Each number is 500 + 40 x the weight over its row's rms, rounded and kept within 0 to 999. Layers, rows and columns count from 0. Numbers have three digits each. The size before them is the row's rms in percent of the matrix's.

# layer 6 MLP down, 512x1024, rms 0.0713, rows 494-511, columns 480-511
102:528531509466530464478478508453625452505546556564464499524509492495517573575510455492539472538493
100:518461537451440502495505500492528518491493464578390465504482500527510445488489576496541558470594
096:503517542527585452521473478476496469453495505510483498438463485536511452517457481505497548501581
096:434419485549545479564535495511512463487515485493415527493501516521502525472542438412538514488440
095:464531522580596500549462532511496540438534526574519541482481443487455515513572508533445449551431
103:519549478534507532469439497482535522494472518437566544563472480493525523527554466487497534513437
097:519495482556495540525494519431493395520433490496496514448539449514488481505493495489513457488471
100:436472495505493487562524458457547494479441486476405485594576501504557496590427533509471509510474
099:542473540394521504528392440549438465480500448496546521523446535494507455440574468514537502423517
096:478482504552538478456521466488492554556528543480484478450552518599581488498539490578584434507554
092:528497469514515545500512461475470551524463482473485536435475515443480501483447524492531520520483
097:493491547492519478474547535471478496477479498500537464555527430494566439476425452455517544516497
098:434503475578516531504554512524560522536430506500499475480570503555482548508513523505518532489458
098:451458511601498487444555499522506558460457439465471585498554499510421535470532547478457546493565
104:443487458427446503441482525532544537493474496507512548492510425562452496476547527475451524427491
099:556489519516447542489459495552497471534562468500495610497499552530514537470458503472541540485483
095:507528471468509487454495509573440432496520478463578473497478399560442518464476496506480575466523
100:422470465457494460563542470515467584445527509495517427468454515522507551517542554600600500500537